Weights of a small GPT-style language model, trained from scratch on English Wikipedia: 9 layers, MLP 3072 SwiGLU.
Each number is 128 + 32 x the weight over its row's rms, rounded and kept within 0 to 255. Layers, rows and columns count from 0. The size above them is the row's rms in percent of the matrix's.

# layer 5 MLP up, 3072x512, rms 0.141, rows 2294-2297, columns 384-511
size [ 97  98  97 103]
[[179 109  72 114 168 149 132 169 119  79 139 119 116 130  97 129  73 150 114 112 102 178 145 129 109 122 105 206 186  97  38 172  65 110 108 139 134  92  38 128 127  90 126  89  91  83 155  86  77 140  88 149 160 108 112 167  99 174 114 142 157 119 147 173 101 106 131 138 112 132 173 108 127 114 123 126 125  83 120 129 134 154 154 136 121  69 160 136 153 153 176 105  72 173 127  85  60  97 104  86 107 128 113 212 157 106 110 102 202 125 127 135 188 115  65 123 135 141  75 122 104 121 102 103 163 133 187  84]
 [145 161 105 115 137  83 176 178 119 190 106 127 178  92 126 164 104 104 139 111 149 177  95 170 161 104 119 187 164 148 177 153 162 108 124 122 187 144 135 100 145  93 117 120 165 157 185 148 162 145 127 135 161 102 150 129 133 113 142  41 146 113 124 199  31 112 156  92 101 143 148 152  94 135  91  94 118 115 157 115  98  84 108 140 104 171 100 114  81 169 117 146 132 186  93 138 140 130  95 135 167 110 167 133  91 147 133  94 116  97 111  92 175 135 166 133 199 132  90 126 168 101 103 120 133 132 106 161]
 [162  77 133 170 152 148 157 186 255 184 115  85  94  92  98 109 141 101 152 112 106 122 125 105 115 141  65 121 131 123 159 106 105 140 168  58 144  75 144 111  92 105 123 108 148 128 132  67  78  98 128 147 184 169 108 113  96 147 112 111  95 116 131 105 101 144 108 180  98 159 149  71  34 156 123  90 103 169 146 143 145 111 110 153 142 164 158 126  78 137 146 166 165 160 132 140 135 105 163 113 157 123 123  94 144  71  61 119 154 104 172 151 159 137 204 107  88 145 169  87 133 121 113 122 172 160  65 162]
 [160 112 113 103  65  95 161 155 157 104 172 133 165 147 174 158 122 126  63 105 106 128 134 102  56  98 164  74 146 144 103 128  78 163 126 147  97 155 127  97 149 139 141 101 104 130 118 118 100 156 150 123 103 102 142 143 178 165  74  81  97 146 153 146 153 179 129 141 164  74 112 140  83  74 109  90 172  80 151 140 151 124 123  77 134 113  87 126 115 169 156  85 126 156  86  77 152 147  91 132  73 114 143  79 115 166 155 122 123  52 179  89  71 167  79  92  61  92  87  61 128 154  84  84  87  88 106 119]]
# layer 5 MLP down (transposed), 3072x512, rms 0.137, rows 2294-2297, columns 384-511
size [ 99  99 102  97]
[[141 126 187 193 111 149 235 119 145 143 107 155  91 173  99  97 127 146 115 133  94 122 119 122 160 106 211 118 190 133 134 113 133  82 146 101 105 109 136 130  83 114 202 160 108 111 204 164 127 145 162 158 179  90 144 148 219 147 166 107 114  84  88 131 108 116 133 109 164  82 144 157  94 157 121 117  85 209 137  87 142  91 110 108 171 132 114 121  77 139 165  99 184 127 178 145 163 117  80  87 146 108 116 162  91 123 107 136  94 135 147 146 121 157 153 139 110 121 117 108 173 131  89 168 152 131 141 112]
 [159 128 140  85  85 166 147 130  95 120 130 105 120 136 169 150 113 155 131 164 144 145  98 168 137 127  98 153 132 142 158  92 122 162 121 145  71 139 140  73 128 136  45 145 216 110 153 159 115 141 127  94  97  72  45 102 134 101  91 180 107  92 177  95 137 115 123 165  90 108 147 116  88 144  95 195 110 112 136 137 154 137 121 134 102 113 136 146 184  91  97 146  75 139 163 138 149 161 105 128 120  90 118 131 140  83 187 142 106 101  97 145 156 158 169 154 175 122  20  76 119  96  94 112 146  75 120 123]
 [178 178 113 138 110 132 121 201 138 145  79 168 108 116 227 173 131 124 106 133  84 126 118 144 119 132  95 150 110 156 117 104 107  92 131 152 121 192 141  99  93 162 108 129 194 126  92 127  83  93 104 208 171 114 153 140 149 115  92 124 189  98 105 154 189 160  71 136  81 102  84 116 118  87 139 129 110 111 124 145  82 200 141 144 170 111 134 144 168 105 153 112  87 116 148 161 176 147 146 110  88 119 199 109 112 125 183 105 135 124  92  79 104 151 135 186 115 174  89 169  76 135 119 121 137 156 132  89]
 [100 102 168 128 152 140  91  95 156 112  90 158 158 147 156 135 129 144 143 120 132 124 136  98 118 103 102 186 156 134 205  71 132 148  95 157 136 140 111  91 169 101  72 107 165 136 126 190 142  63  83 171 108 197  68  91 161 112 134 115 119 104 113 138 170  83 159 126  89 188  91  99 163 154  83 125  83 158  96 105 133 119 136 141 114 116 152 140 120 102 120 140 183 100 122  98 118 127 132 135 171  85  93 142 127 127  67 119 125 133 137 159  83 112 166 148 103 139 140 118 126 127  91  89 134  72 176 152]]
# layer 5 MLP gate, 3072x512, rms 0.141, rows 2295-2297, columns 384-511
size [102  96 104]
[[118 162 133 176 138 159 107  87 121  47 150  95 153 134 123 140 132 126 124 129 108 136 239 170  93 132 143 139 122 132 104 153  73  95  64 134 165 139  42 117  95  97 121 143 111 133 169 110 114 127  82 114 162  61  99 110 117 123 130 124  69  30 134  98 124 171  71 123 150  95  62 149 201  85 113 165 125 158 129 181 148 130 145  88  87 114 105 140  94 117  77 121 126 123 176 153 127 144 121 102 114 119 127 183 126 117 167 164 133 140 146 132 128 137 164 142 135  63 112 140 121 183 134 124  82 121 124 121]
 [106 193 162 147 131  76 148  88 112 132 132 167 108 136 131 128 147 130 116 194 125 141  99 179 170  89 110 182  99  92 134 161 142 109  82 144 112 162  97 121 117 160 167 132 131  93 110 165 179 123 100 107  93 143 164  79 112 122 119 133 154  80 155 117 118 119 121 120 121  70 125 182 148 106 132 126 214 117 105 116 138 165 131 161 193 115 185 102 115 137 151 151 109 140 139 111 123 199  96 149 107 122 132 144  61  80 191 106 164  86 165  54 166 141  95 166 108 175 104 164 171  80 143 182 143 135 126 145]
 [ 89 177 139  73 191 152 151 101  75 119 140 151 127 119  61  72 135 109  42 162 109 125 139 180 170 151 139  94 130 131  63 151  69 176 137 197 118 133 138  92 114 115 159 115 133 135 114 152 164 134 125  93 119 129 149 204 151  84 145 121 137 148 124 121 165 149 150 106 158 127 166 139 161 102  90 118 169 117 144 181  72 131 156 136 151  84 199 149 182 106 145 105  44  84 130 159  99 102  67  86  45 208 170 117 150 141 132 163  78  67  87 103 147 165 143 139 118 174 135 141 169 119 113 159 123 136 113 125]]